python train.py --n_layer=12 --d_model=512 --n_head=8 --n_kv_head=8 --head_dim=64 --d_mlp=704 --vocab_size=32794 --activation="swiglu" --norm="layernorm" --norm_place="pre" --norm_eps=1e-05 --positions="rope" --rope_base=100000.0 --rope_fraction=0.75 --qk_norm=false --attn_scale=0.125 --bias="none" --tie_embeddings=false --parallel_block=false --extras=["capped logits"] --init="uniform" --init_std_qkv=0.0211 --init_std_o=0.0043 --init_std_up=0.0211 --init_std_down=0.00367 --optimizer="muon_variant" --lr=0.00086 --beta1=0.9 --weight_decay=0.047 --lr_head=0.00603 --grad_clip=0.5 --warmup_steps=200 --schedule="wsd" --decay_fraction=0.612 --decay_shape="linear" --final_lr_fraction=0.05 --batch_tokens=65536 --seq_len=1024 --doc_mask=false --train_tokens=902500000 --steps=13772 --dataset="wikipedia_en"
Each number is 128 + 24 x the weight over its row's rms, rounded and kept within 0 to 255. Layers, rows and columns count from 0. Numbers have three digits each. The size before them is the row's rms in percent of the matrix's.

# o: layer 2 attention output (transposed), 512x512, rms 0.0373, rows 126-161, columns 320-383
# v: layer 2 attention value, 512x512, rms 0.0408, rows 127-162, columns 320-383
# q: layer 2 attention query, 512x512, rms 0.0535, rows 128-191, columns 320-383
# k: layer 2 attention key, 512x512, rms 0.0546, rows 128-191, columns 320-383
o126 096:133137104128093119171142129137129075107143114140108129156135172143080119155178176093123128178130138133134084109117146122168121074125151141124085134129141091128097129167178156110111105122148115
v127 086:191113138107131141142104122098148126163105089116156133157100088122131143113143128135139093119096121101105102106135102126159130124144132124134128149128142083143122126118151188111112171106158097
o127 090:090168058119117097091066106139153144128115168113133120141174113113125110133104132141163166121123156147140112167098170095130158108126113117153111138174138118092130144101131109112125115118115106
q128 108:135120120144099119140145138105162098135123160161091120163085142169166142146165108106140138130101111111099147104182104158132133126101186187108123144135137116150138052103145144107140176071149094
k128 071:118156117105134168143115130135108136064113123084198113136113118098097122188167186144131161111140114136135136135102103125125119151142119109129103125144144125169137162152127133107108125122137148
q129 059:154118158114130151130137145134127097117121150136140159158128090152174110115138091126133116108094125108147150110142128146124122113159165145076123127130164130124104137091135150139127165129143125
k129 110:126086106096129190140119130153150112079102102129143088127087127127169140163126160128121117166080090107090146129153139140128105165137175119128120151091101159149191119157145157146101107055120142
q130 093:131123118129126097147109153129136113147109090147129099103131173134147131142139137119141122120116159148137150114107148111112096122110111174159151099167135155118110122129086111079105053107141101
k130 099:134135112136143164137128156129089115079152089134133173127130122115125152113118156087127117129140112090173113133112117118180085125173095153125113155124146139137159146118096175138132151069147130
q131 078:117124138161146112116132173128128146164148156113169112146118166134100098183128147126090128137173116118098138134153124124103168143128105143153155088152086102097100156140159130156158079154122172
k131 090:173165118108123103138094114069148141163085138092130105139180156131156126133144110150161128132115145157135124127123113136144121117149155154145108083138125161171090129153111093103082095122136103
q132 101:150116108144159134075140140120139123095122129167128164124120150129136051120111117108100119125066093150161133142149073140153110131177144138115094165095131106138132097149127135141128099102109108
k132 098:132170124105131093114116111112111106110115154131141048139174085133144195151160123123119119097114107108075150114124165098141165122099127118119108116120150135125067122164145131136126138132150147
q133 099:143093129160132151097107179108107171176144139148110122122139153093128147166125153081126122135136110157125128140135114120146111124096104138140121135171106138113124140127085133162178114106116124
k133 099:164135138134183116127123122112160131142125126143104134145108130159119106114141123163126157132121084124142086122130107136151131140115148172149104181088149160089120146132105156126108124125125150
q134 083:116114123151131173082100135114098152151101120121140106098141091114143109167093191113133083111126089122139143146107090134123106115114099132147152084131127105126097159113114117115168071127132132
k134 093:128118110118165083129137139139121160128148141175066118151101113099106117149113102120124167156120192112142087122163134086140151139141157122118133150132101119136111127120138101113120156128149154
q135 079:123108128139102089123130134099119144129168171135095129134118160102168113163117136131150111125087123175140150093150200119088135128138132121106144092145134129120138137151145136170116102141123143
k135 101:152171153134158121076101141127133138139125098122147072131089100148140144142101101099106175164152122136074147160133132146157140086173143138138144090103125105093140078130147121076140102147097154
q136 083:164128138125158092124170108133128147128118123090095140164122127127126139152147108149115155139154096096125100082111161096105133110132132128134123102098154098131105155130139138093161139158144092
k136 098:120159138111093133204102121148087145154112137107122116135139109126150169103164159148142083054106158123183097124126137164185116134127113120097073104160120126134153132078118121111134134142145102
q137 078:156089164129144106119144097135094140140121136116134152108134125102124130160069137115137145089142116144111126121093153133125119125108066061185151134165161143125114149126078135139116079169121137
k137 090:125125115132114112125157154082107175147136165132148105110149133096133137117192110127158124099143138128118148124116138101150141158138177131134105077143143128166145105141147133135142173132127163
q138 096:152125163121127166133134108081145126142084139129105107133115168134129088171152121152117062154101112148095128112150135114098169115145118110117131131098135123135126115120086100118118117123146121
k138 096:112101093111135120116147080173148127123127110135169147164103110123147141123115145096133173113138111151135160143148130137141121137149088189102182152179116117097129083131102132122175144129128081
q139 099:144130165109152121169132131127137126130186108137151167119128112153094134132122160126125100102103121148112153145132122134100124146148138116066100111147117204195122133129114105105101149116119095
k139 099:141168130144129152152127134126104149187123142177065145106093140112121102166109106101121109141148143133160075164102076102136104116079132195096133106126121098099141132094155153139135147133144128
q140 087:160147146128101141129138148140129165104093140144132155126111105110146124104106136116153168142115133153130124127133122137122148112134130132130156113158123073145124159085116105146142107136091133
k140 095:129138128132140135128124129114133110107128094130161103145160107108149127112108122103168140118153112119158133123114102114146114144121123104100149132069159141137087127140106125110122149116151104
q141 086:130128128149156102123124171139133157136125147112158103110151156135101089182120137126140141138180145125123135114120134091143144152162089127160128155105171145121111164128133140153127115124103165
k141 099:112139086090076170170119092136128138139114053129139118129098085128112127140152096112124204103108138163101114144119135152089135138114156175098132131118091156127126145148167144083158132171138085
q142 077:089109151113150112145105166141120158112129137133127114119123113123166182146134097133140176130111136158121086104109115138120116141158133105133094128130075141109114111101141134135108115066101108
k142 100:092136125140118152093101094109136103110136119119121141112122113141099133108094171129103159148140099125108132150158148110077140121118134110126124149156170128170157131160148125122146126104134134
q143 087:161134141130148096186103117137096104149131146176126110152120144148162131106109102122141108149106139113160110120149145099117137128157129156130106109159128144132118123130108151164151152134117078
k143 088:130137105094098120117150125104120161151145145115106112116136134160110128161139133132160117130113127111070144109102140127159188136132151096141141108135131122119153163130143128143124105124127165
q144 102:126093125158097134168171106110090176130097132077158107089093150149135110121141098128091165156166121121101134117119140112082107118126122108128109148135104193097137117101162132110149138110152157
k144 099:138129169104094097093128127140177145116129155126106131164114118122118149129110173123146110114146145178121139155079152119113106140134136106166114099106139117123161174120114153146105104129117211
q145 099:098159113081137152159117100103123128162102163141161133104161099166099108128110118135107122108147151124124193114109118170173170137144181183121175100165140136141084136091105148146127123111117143
k145 102:122095099174095118100093119138146095103148108118100144094125179121095151132193164109103101147116123167135087130122120078105098110114171081119107170117118069089190112155131135090141156079112131
q146 098:087160108119149151104107134106123149103091149156148083125121100094176106134109082107099144146126128143138155110129078088136138105140107128161118121126116142128121102145153140091099153134158110
k146 098:127181125117092104130140092167084102124120141135079097140108143137104184127145129176180144103135083110085152096166085122131128166146109127125157116107141118116103102134151104138123116087125192
q147 098:134138088136117103156126106117126071156136128121114117125154117123174125138099119111108125126163142104121093111087151147167143162158128134169150114090104128132208153163136137141133082121115128
k147 101:143090150118118169156062163159136143075123116129155117160134129138111144125138105117100114115094150124109084148115120139128112117087133129140106146131101122095148120136128126120109106136143131
q148 097:118148148123151133095124151109131136108135143101097140131116146101155110122135074090127132165142113146201137127160106085139124106095134113111071140126128142143160113120134134107105140157136109
k148 101:169111129161121091142084129122160127205113133143144136165088121181105109143206144122127192128136174158073093144078167148090106149144066103175126106130170101119103123150124122118137129154156144
q149 090:117150137122094136134148092109190105095137182076123139122122101131104095134109106124141149157132162131108125132131115167144134138110179124141109150160103136123149128115158182142107133163127146
k149 099:111141108137150154140081071145122160156110146164169097129116132125117162126109080106149119146127128130164127115170139057140157122108098116144134151145163118144148135151176100130144169128114147
q150 098:151116116139113138126157114140090169103107094151164097153122139102128112114173134154161126104092096115099156146128156121133115115132149173107123120109123127166122112161122121147117129134130169
k150 104:157141170123126116136137165127135066165135112116114113153114118144136176127089101124123173144176155114138107124153103110087106130130139114178165123165169193120106108104146148096127152138128114
q151 095:140112111119120127100173114161111117149193115147143147168106148132199110124114106146115113114153095151166155113127120122163176141177111159143141133127151131112147125116128124129122105122118154
k151 106:125141127112151121096135147148075120120100112140105103162156100160133087129124137131137111163096123073086112156155158132174130139149148086109117088146167133111115130148141097134117100084126164
q152 098:126113120146143133131074173127109124115168118149127091142124158123102108132127147119098143107094144148150116148112113126148157122126108139089114110131123102118138158127159145107130121186136135
k152 103:165127092087149146114089110150136118047080158121170161098129077127117143175108122132124122149138079122104155138151150139100122125137115163124112156100160159129136098130146141153162085123137132
q153 093:162124092135104149142142081169168065135162158137137143121106130142160111119124102139145103159095161132116114172162135133110202087174148171116140144102094152089111143132131124160105128140120112
k153 097:113177188101126110115122137141117146094134121169097122136121106126123182123159112163150129163114169150097090101116078147136113141136161163096134130125128107143105154071113145117145092122146104
q154 098:125128109138137137129103122128158109129132137115125090140147112121104101145125138094160153132108125081125116147152124108136172106141066118145127128143144099120105168118103113075147092157093114
k154 099:103109172159103135163096112129125093108125074148159136117134137174150117141129139160138169114083121121146161082157135142116099161125081097191122141192122129129130138149160158155126107108123097
q155 099:143123136091115149123145126135099127119102112167117145125158121163112099149125154126158091133164107141125170124125110152149132128128123095153104140126115133085107151113127133202125094146112130
k155 105:123121125121135115169114134166129096112137173142136136134105122105147143121135155157132100137104087079096097089112119123114099138147156135105119158138134132160140111139105157106186121108128116
q156 097:099123154102131153134105115121114129163087124179163140067101137074164130109149113168120122173174100129098140159138171136118111136175088159107140124100115096153154152077127129132120142125116137
k156 097:109158129145120144150117139113130134160122092131092125141096174153055111158138114118112144120152118113138089150109102143125139135130125120142135126134144135122103120154161095112178119119143163
q157 102:209135120135069153134127113087165146135114172156136083097166128132144085106149101119178171143113117133113129153171135151115127088097141126097167135138151100128136139110140167147109104140113154
k157 100:120153149089142126108120103127165112106095122112139129127118172133141137123120196130150083131121144133146149150146159085126094114089112125133125143126116150086108122132124139132122138082131091
q158 102:081160108130147147147122121086114092143128114128099166150102133109137141142154109076126134100098124161103091176125150117139156093118146136100100120152101148089135167114122121105114108127085154
k158 099:168152123123094093105129111143109158140130158158134139113181132110112092142092130140134118129140113125128160098082152100132136135097106120126118092140164144151091121121119155129137127131150099
q159 103:122124088108126118117122170141158143115132132110108119152127117083115088166121116126162152135119156141102106160162166156124106114138144121135069093142138165180121147160161124089123125133108124
k159 099:134133073157141125114149118145071077133132129154144090129114118155160125120124145106151150133107108091126114120132104124121165140121156136145169145111138123145137153120099102138124138145135142
q160 107:110139107132152139137104133134125139136111142132099100110158111151079158136153133129156109136123105121170112113156124128135155136124183155122122098124164085149110164142160094175153151150097102
k160 101:135097129149097130150133146152145095120140162123127087137125130132117086070125112106103109116120113121071131122141169104112178129125077118128152108125088132092120104115131093118093147092123100
q161 103:091098109107168159112115107135121108124140130131103154161125144121130118164126134100122115129145123098133165128143154118144078163106147115124101109092122153121131109096121172190139098132114163
k161 096:103167105140087143102132184150115132135163172136167091121146088112135095148133092117092128107102169112119124121122095090114113138147168125155065095149108126136122157144153096122134094142149131
q162 102:127151144143093116157125141146102118116124133176087118148183117150192157102107106119112154144123099129105118117108118117117180129101103145135095145156132104151141157141101112135100071098143124
k162 100:101141114173161129076132106121159107137109136104135151120107142123141154167131124154145080146153129093098129081159102118160130126113138132097136116146172140145099130128137137129148129137127126
q163 105:121124107086115122092142117146117102150088129063144129109113138127135147126117085133117140098097140074120124130121142133079085087156114110126107137166131100159201150155144111145154119125138125
k163 100:154153130121154117153138080139107169108079136129118107132118112134128111145124163125099085128129137151128134116144070127202125182089139137143148117133079162121167123135134122119116101128075131
q164 101:157133163069118070161115151155099127148153139095133092133106066120147173121118095163143084110139127113149120112113106169155133097148136102134140148090109107151088127173129106148149149144119095
k164 100:119117181131126163141143100135110159115101132114161176118112130160095118131156161136131124154079131140114116123134143105137121170137148145112121100140116184124173117142150116138100150092158178
q165 098:150103116116102103167131160072153155089133174118096155103134077127125134146185120138102123148148104125145120121152138101140111134112171132092118140111135121112159098077111086175144120119101103
k165 097:164117147134123161125104105181133131125093117116179116108110148129119118109121139093141135160089123156088152180120147097105128126154081140119138129148123100105136152148108116096119125118134152
q166 103:133108134156109098110123139103112108112150122128139102137121121131124111084122178153116139148138132158129129099136117127103079154137115079159149135126132110094102124159138131107089090185091123
k166 098:142153097143147152162156148151128169193136137165157141129147136104134130152127122076126085174113130079138154112102113083142129111105154108126135182114137142156109139126153176147155149099157121
q167 100:129106061124099132125135141124132145095113132135125096166084162147105084163179133104133140154105129121153103115093089118133126185135147162110086135132144131149145118130119135118148139119182102
k167 096:132133125125119118132113098109153163181076130163126165084146130094124147104094108163162123087136152143129125137140129126144125082095153107123160086122096099120144106097124082168143111180090120
q168 101:098150144143159156116145159126177104162146101112073125106121133129147153132109095135120156149148097100121124129096121124107162148101102081115137122125140120146101110125179138083142116114140133
k168 097:183121117107114081120113116101109170092142117126133126138118135133142145147139090127146172102126114097145077141164102132132127127144147175143103136114117176108116117116177127137143115148125126
q169 100:115107147129169176150130143126148135206097127171145126105146130111128156143117123123108115128122200155157113138105126138086111106093144103157122101160099172142137176123120072128098142095176160
k169 098:127112122163098089117122150078114101114173136137132168125113157109154121111133104116115127133140128118120160098137124070165104108133138140132146154097140114111156098088142166107139116172121082
q170 104:115122163147126146142110079135125160146094150102091095107174119135128201133085114074130122124144096153174120138149106138117159137140103130150160175122137102152153127144125129141104130151133096
k170 100:128107071134124135110096147130119113101144145167158180102083120138149120129163148155147134114113155133081159146141116114110113061126136122111124090149180141119118143115145118101164100136109104
q171 105:137146128154140145158089170092174142138135136112134145138111149110123089142106113162147119106147141123139111128129149165119082147164121114122112116105135143127119085138133129074127104082132101
k171 102:135127107109110146126155130161145120118124129130133165130122106143136111087111141115152119125094110114104145149111122097111113150130119119125163166178139139131132118119166145154095137130125109
q172 106:122115155081114131129137103166116170099147137133139120117136122144110134103105152150114135154071143148168076138078093133130075139130109110103109136132162107119120102106090139134113135083119141
k172 102:172126134137133095155100133128134094112097125120106152116151117129140083102168087106135108108132141151134178139145131142149171176142162131135130093084081099119105131185127139092099127139140146
q173 102:095127196122088140113111137105112155146124086102108138120105113149119125123119146117124141096092122117130139173147110142151117164113070145147107115094120134106104136105095147123098142166145151
k173 099:133114125086117130121122127119148117141117114143108150106106108153148131155153135106098126161117088168168135132092167149117168124115154095136157167137170095146123104149140125188182114104108122
q174 102:114111120124160125114115130127100133162127108121094132113130119124127107128123113091189098132110113121114143121136144141167136087133104108119109124121133177169134097145151128151130122145099113
k174 099:156099120114128114142105127100120127098118129147097113122178135145109087179129134150130092114124119148140123122083109099098131118155148124148167143146135098146106127087121071148142135085138149
q175 103:126130088108116072097119121185140106162078103116107136134121127100159134148153136129125122155159177106128125156163164136135122138134118121162114119129131156113097129098119127165164076158141109
k175 101:129108142138146128125148121092101163123119174132152128079095119136130148133120135079132079132103110142112132086119095127073139161142156126148093141117078134107170094184138154139101147163132142
q176 103:092141121100167139163103074121158150084107107161070099109119138156172132149131132163126128126112097119106089094140121119152101140126104154132142157138102081097150110151127103145122164111115098
k176 104:150135114142100114135127093135076132191147157065119143153142113150093136079124121147129138132149133133106167168109145142146145117100099110113126107089119131140060111111116136076117121173149155
q177 104:154156131127136099109122075124121090122148151142128139135101150131144138132103113112150125139080110098103108124123123138123123124115117097106148127154153125097136093142139118142117142142160086
k177 100:124134160109133129150144112106099154156131142143120118124171093126168130166145092122159140093130154133159134117139121136116140151133158128175087146131124132178122142119126136118143152148115176
q178 101:096146150134144100081181150098122164154113132173154139132099147114130118147105103109122131117119107126133102145127119123142117085180124155140131146096119113097135111142129123122145088116162126
k178 098:097105163115082099118146109137116139099122118152150154181136091133088165141122156129091124125101168136113100132138137095091123085081138126104131168164133096149115099152136126165109106153131107
q179 104:163167146107152141120115137113159119112144133160131104115129109145116111155156127115147122131158144088104138107126117144141155130130136153125123106111078144100100105137143106131121113149132129
k179 102:123085130155105121167189087157108127117097140108121149124134153099112124115146165152160139127132115111111130135094108120133118102133111073158103115139142123120146121152120165143111152131122117
q180 101:155148121080147124114156152054156120101111089136149119097129096119124156108100101124143141109157147142151127132131139140114150122089145117140139138139091104145166129092134130119137125123157125
k180 099:093108103147118128118150115168088139129146148111118128150126129131144122148141097128144129125068106104081072100116135109122110149086159138132107132122144167109129139148129122118115124107117109
q181 105:159128126113146096109111185159141150139118137151094176073159094148069146204145139102091117105111121116127118102156149144101106101131140108134134096132109171126147139136129107143106177113159122
k181 099:103141107099153122174100065119128110127127120096122147136141114103130105114118069136130118131109127167073147140135134132172107146103161125123106147095090137109158140113170141105118111164111151
q182 101:142122131177139159160083123139158161153156170093115097112157173136139106089123158129131112093161107139129123180077152127135137145112112131096113107132103125135148134104144109125093097122147137
k182 101:128127153102132113152108136110122081095183170148105147123122155134146119181114159130155118143185147147103140099156110126124151110128139143158132143107174105169126124133181145132148138138115102
q183 097:126181105118170120161138116161132163150157120105122109126075137131100116143137134148101127090146132121121070147081091152194132094137108112103087169140105155128131112097150118176113147106176150
k183 094:154122157187102133093104055107156112079097163124113140097172163152121111135158141148155135153119139137124120156112179115084148148125135131119132126118121118099135179137124139138152161138140101
q184 104:145120157111086131104123152107130148151127134102150105151106103136139135147147168088118169125140080104151113131155125132071144101159140154136113082114130117173143145160132139128117128124135121
k184 101:121177116125157118074100117156090117151128116107140152107123129129148161105114094151126154142123129136121115107105107141136105131114130144126122151085092135124137151112122137086158104117124149
q185 108:134146120125121112134082131146148112128144184154130110144154113186150088123122115149159123163115137165066159135134120135159122147089153149126117085126104105111140082110134131131100126149146125
k185 102:121127106133114082137127122108145097094177110133154132146108133104133153115127105143111106092140125140132087107148157153097177092141119112138155149123133143166154120110129132114178141099110120
q186 106:171138066123133153152108141126131145112133141143125117156154132158164149132106127112143157171119125120109137097125172174128122161148146099127175098138130155133124118110107113131142120130153158
k186 103:101092163112157126101131073102133093149128097121103134103120150132098113106160098142116143084152142112144113128147152127064102097178127132119121128119161127089148145118112096182116097136081119
q187 099:120140146146123141177100092119088104120130148083154155165121133157120100143130132097161111071144126156167109139158103113099162080136148117085110124129130113111126116117163089131120101130164141
k187 099:115137138150125147124129192140155142126131127157105095095134143152160149146139129158086128169143156100101181100126128119144090157124167157114143108151117146093116107083056091126106182116133124
q188 104:106130153152100101132186103147147123175120174158107096112116178109152097114111099132112122122119138087166129115166123140123127138173153173133134114112155064124078108083123153108130090130113139
k188 100:149106093153129108147127136117111114085124111114116149099131109139147147139109107136084168112130111133140143158113128153132105111119137148150129121142099137089111125135159080135147121132091121
q189 102:120121138127138126122111144161120134126123118144154152129100092124082138088115136115145120144101126111125115122170081084137114091106108126091093144151162137104148082198144139148119120104142139
k189 100:113135150107154162130154126111144161154143137154139098147126147112143094141118114141125130155133082118123083120107130151147131176143175129164097150137130114148092184146080141140098172120115135
q190 100:124106139133107159153144164164106135167157185134095137107138111090117120089169129163169144126107141124124120127123145108170139116149139167159136165133132161136136114093148131073122143092087111
k190 099:116138151128140141099161123131098109095106092126133112111167145180162150125151102110105152150129116120138136117148134189115132139124147129101095114110096109164129137145127134145152173109157088
q191 102:172130120148162145113148130099162132142081135136124149132151132155098139121113153177117114144079117133140159157164141131110113138122103135130115142133121129152059159168136104134121121126155123
k191 100:116132118115127095109100140131148111110133129112118116172069141082117103137119107106119124133117096097096114106131132079119104159164139167155097126132170125157170137109138150150105133137115160
v128 121:116131079132121116125101152135157124135137145101112132112127138162095109161169115118150155167142103124108142143138104073096111131114165136093123138121212163114137188152156122187150144111154104
o128 133:137096130084118081123075090118096112140124105122135100127113121112140145129133106163175148134141132126104112127084121122153072185140102124133141096140101120095150140088131126113111101151142142
v129 122:134105148149118128149124148138150170169164179135130087106133094161133160141134072138180137091142133144162089104154127123156130164150148127145108143115126129100140126103160105125112122133128116
o129 137:066130093156127137134109125173096128129070123115133146170125141124132101142107103154128172152160113120088074183091145166111108143146109147083117132154119070134115144093143153148131122164136143
v130 124:114141195098128170157105125096145129150132154111149099121108124107133114131137193152082096137138115129112122101146155143080160115135117104137117183132133116107106151139147105180123141107070193
o130 134:158083125127149149139139150122120093119156149082124125143146126088149101149137113145104097194142113122096117139139122107115122118082113128120135155121113124158105106125133124075082111145147140
v131 116:116095125089151117115118144133105103078127112111158065140110131140135118119111151135139118147142131132076148076126160115127168126065092152092085122142132106126123117169109097136118152101097120
o131 128:111120127143140092135125174125106110127119100142130104098117150166135147148142173142103089101152086080119150100130129130140128168110072115157139140116133108144132104171130088125124119121110116
v132 120:104156126121114144160104128130138092131171102106123114137131167093099096165137119118143147081100148153131113118103138118106094152105159135109140106063094153090173131078181125085126137122154131
o132 132:131119137187114130174142138157152093150130107136111097110122110096161095145122137158094167104146115177101134154072149111103189127167104098119119122127101119102150143100107154142158117127127132
v133 117:121086090132113134124159118136099189139134140142160089157091137128157109136114153161129085108121102118130139079109079134163121171138122120119148119103112139135115142134120166193114116101126115
o133 124:118130134136155088143158103111097150125124116152125073130121122103147107091134108154142140113116162125115155122122165102146112140111161138124100129137101132103122090133138134106151119111109138
v134 117:157134128104124140139150144127090136112153138090124131089128113142147097095151116139096099119112102125140115152108160139139111151140159139137120125142112141152085093135059129122156160109138130
o134 132:124130099100124115126137162159180098144123161151155111102140139173115111104089133160121098147113105162129170091159126112134127131160131093157138095111151121131123117127148136128091118130122118
v135 114:122147091110119144104132151173066117122119142137141168116129140107153148108126109156134083122121158132124138137121121104125140094104133089155125124122165099096110084091110113085152162148141123
o135 124:123151135142142118086125147125101130144142154141125123128142158085088169129142136118132092117142109142114144135143133106115135123178120169120134158098088123090151171128188124122132107112132129
v136 119:122119122127138155114180084088149159089131114134120146120163117138154113129164134121142106154147154097092138110115102127090168140109112101134108129118105121111132135176135129114140087144140158
o136 129:143145142132133147157123156112134100121150093173118129135129181131094107110133093140124140110124167115176118154118119105134158142097109188092130098130141116126149094179076217138122084129116116
v137 115:147142123134085132119134132102162120112121133097178114100119150118115130150140150093110129120098136131107157115159151135132149125122134133108116093113122110139156160180090133096102092161136124
o137 126:143137137129145128160115156078125109109174138125114143138127111135123083137148128134142143129152143160161165150144105096110163163087160119144148117111144079142093140075116137132152132113104110
v138 116:113152164141159159129112125115131108100112159093095143116199102191135080100193136099115114117139123137136096159140136125161122156127114073086135131143153093140110132145141140115119160079151133
o138 128:155116121108131126092129147092110125108137138172147159095143104132133165145135118083125152135157095110120072117151135124166130143138129132125101117180115090114111124118091122155155119168153147
v139 115:139111142154101143123131174121133156073141164152107136123136141186148102124157122148120094179133131086135098154127117120144136085106098160125114127176152170149088124170137127091136114124150110
o139 126:085119110121124155153081157144105145125095168141150139129116143125134131101154105148096136179136149174118129114135146135127156152201152190100158094125100102120160117126085128104129136143105169
v140 121:147131177112154155105101118094176134121133144161123109117096119137097151122122118108193122136164138149135152092136146117123125127113132137097127098123101139144122142085160102084083143077089091
o140 135:095098108092129126126115158142060119136129052173125138105112135133143117122135130105090136110111160128127093143134114144106084142133101100120162144117156148100152092169133145162142119106110143
v141 118:141120143140124125175096116076123133107092152136092112155120124136078141140124151130100148119127140132130110073122138080115164073132125158130080147097094110122139098125140159134148111110122140
o141 127:089096180110126110162126108110132151158154134136120122131106159122170142178137142164149131156137120167127084120089122134118092097136068121152121114159115155136141165109115129136131129080173131
v142 117:084129133160126147129149097145106172154155133122133123133162115123156151082109127137140159129188104124102175113147119152123154134148122129137132102100149131095088117166090160127161125130174125
o142 127:105146122160145083152146099128125138144155169131155158087097112129122151168114117119117144112089106082155148164181087150113105169146147133108143077143138140145142121088124131156136154141151144
v143 117:139164123148130108153148145129146109095150124124122132112135116132149108130140112147159142153074089146144125098111126130107124091116108165125145094149128120165119111182146117150139065127127134
o143 130:136133117095076136142143104095096154142097143125110128143130137099143132095165138125136143132121121157100118124120126093135132113121116157117126124114139124135102143137128127162083096103077148
v144 111:139128105125157078167136155131099136128127108125080114173144101137109109134158114140130145129122127164122146111121153128128144131157155159146114124154091165122117125107089132147102124150142163
o144 119:136098145112112107134145163137119140136162133125160140134047116177086116133145140125114151122114112117159149182150163091122092150177082124148143101110080133150105094152146133158164119132141152
v145 121:147140120092141143146157162158170125106147114146122121121128125141147166130149156107104133146110124111179094086107146138068165126125103086133106145117109089084063121133127147160173117172152148
o145 131:181121109123138138115108095112141184141127132097163134120160083117155123090167120154123138118145107113179131120100098155138071132123122157144136134119090160123158135138103096113143142117116124
v146 120:102109106153105146097119134158125162080124138085129154095135166150116126116153169160142143144113099141110145141147141157136156130120146119127135138113113151103164138152132170147110168131131154
o146 130:140127134118105106135110135122112152095166108120144126128107116097136142119131125092151128107098125128118133134128163116099145102108160145099102166150081140062113108180198156135137155101137132
v147 123:120138097148137129138135135135153099103162139114149145115149169145141137112149131128110162165125152138103123116163192131109105116108116114141153105152095114105089147074127103099106081120151113
o147 137:103087098161076095146142178142088122142120134131120161170090171120151145186182129112114178084058140135114150176101137163130106136138129152159125124143147138086086080140158162169139146119102106
v148 117:101126127103153152109129116087109155105126128062140128140140102142137149129125141146111125119163116141136150135145168113098104099089112116114151106139124106086192135103113149163149116114088109
o148 130:142117117140151093108139065151121105118116103116153158161132119129107095133132132123142156172074153088121091154086130161086124149124145126124116110123113143138080113123123164091126143115128183
v149 121:111181090119175138088122122141142124194108154110147113134115136140109093133151128141133096126164154093162123158132140113124151086152111132121135150161119096196118112155117092135129131099128108
o149 133:119139169142171113144143103126122115136133118112109069110122181065163149125132153155106164092154148086114155126155147115131132124171149134131138105118154146162091176061120127098126140129145107
v150 117:122139148117151166134148120134130129165195138097145150116114167129155093121133094126126123107122083153110153164144096127144117179126110147143132156149130113131128156107162112136149113147136109
o150 128:119117138124111133106111134104099140137167156139113152183123136089105113094141108168183155166109151058127140127105135118132165128108110071144086144116098095141106190113149113145122122160128145
v151 117:154139147161157109150135075136119093109145123101096136099099153144149115089194135122161170143143179130123133128133162149099113128076152119123092096108145135131102149156094132156144151091094138
o151 129:151102122109120107110122105139121165118127152144141170090115167120180101120178142169132141158144131113156159124147077093093121156133125131093109144136168140127152103125147139121153114089085128
v152 121:109102170106142141139134132103100114138111126134142097148148109125147106150113144079152138130107149122134153190105140112104126132125139130136155160141114141121118168100121133135127106095115125
o152 127:122178135145108139138122122154114138134106125106179145120159119137105156143141155095126118109127112106159195128122154073124190080130104141152161107159173140127123103128125093136130121159105119
v153 119:146124128162130205090127121158114137151105100136114107133150116119167171155149083085141157109149184155071128121125139134105080112112171127130108156126112123129176123138142147157159137132150146
o153 130:135087107130141170089118071203126105101139115100151114159115126171158138072123130142120189141127115139139142133109117149082114110110148080106110138119139049124146101112108113105096136175154168
v154 122:147120101095126121123160126200119141171136095151165108119147119112097161095139073151169106138115088147146149128075104103178126114091085120131163126132139128119127095160141121082110144085115143
o154 136:113164138098103143106094138102126142143113145121119150168134118164139141133131103094080095112087151152151130156121137156112120188131125093152147108090130144108116151157156118140116112112159103
v155 116:153113135157131134115085107138119085159127139159116132118134121151123122145134137152120132125075118140128107125109092124120164170116151155141132151142160119146133151149169140086131118122161123
o155 126:110133119126145115171097109134147146096171138104145151142122117129127131074189116128142129107128102160125139159095112090109119165092166119129153136129161092129141124104107149169144153147146125
v156 118:117177108150134152137152092119123125160104157111133130083099162136110131117073137144106078081153113182137138122091116140130124164137121135103128141116096143104143150142142110102148126143125151
o156 126:161104102126128149138125159100160137075153142109103127129157120131181070172180153143134132134114106089121173132116121130142128115102159093154155130120114080113104132147134130113118117149149134
v157 119:111116081121139139112173095130126121137083119129119112160116134143095135095106077127099140059085119134142117143174106144122152120090126117128087183123141098148138135141135139145102113163100157
o157 128:108110184143090155173148089129115167119151119111148101130090140089129149195142120141157100097147145151159143144145123158133097110143127142132102109155134154114091163099101103140099135079131146
v158 113:127162148077094149160113121133101153098161123113104108084125105138089123115134131152153134117127163118155096119102162141142132150142082122107119126141109126112138141095120104130132107181142064
o158 121:123124082100092125131163156153137143150110149147141143108154114097126139157135140149151122121083117174129123150159160112151109121093175108137146210108148141144132130115114106116125152150126111
v159 124:126111173163160129120081091084131137123193169094160113165118111170123139088122160161125167145157190168130095122153144143135151101100138127153130098156137100119096149123108153155124144139141124
o159 136:131140140162126096147121171120135111165097108150120102092095157099145116110090145151135122141100127136161117158163149154126067140149093157167135124105121095149120140108148103151160116094122143
v160 117:162098150122140137158097113151124132100099136146090123120116167146110122156125097159124140100100137150137154131162114178125136096093097102078100089142125142110154092102158107095179096134128117
o160 129:131142080124111175145120141140082122092121159142113118151118154139166140161146157154126112147143129139124099148098109129113110096126134105111105150139088157111111131130120126128109103113143139
v161 120:123086119107187158103126114153080152066117102122111158128132141138136176151087139165123115160121114177133131145119156137151143117107102122120116156142086149095128121151176159126136125104132128
o161 133:155112156109136109153116147142150164108141127135085174104131110109142150124103163128141155133114155132129134162121144131150146118084135123137134100122107146134108149110109143146130103136134208
v162 120:115138135157137171147135053108123181136141114147124092139130144124158118159150136187079063165099091114161149100120116163105099135103164150125145126107145137148151134122135114123119088133131151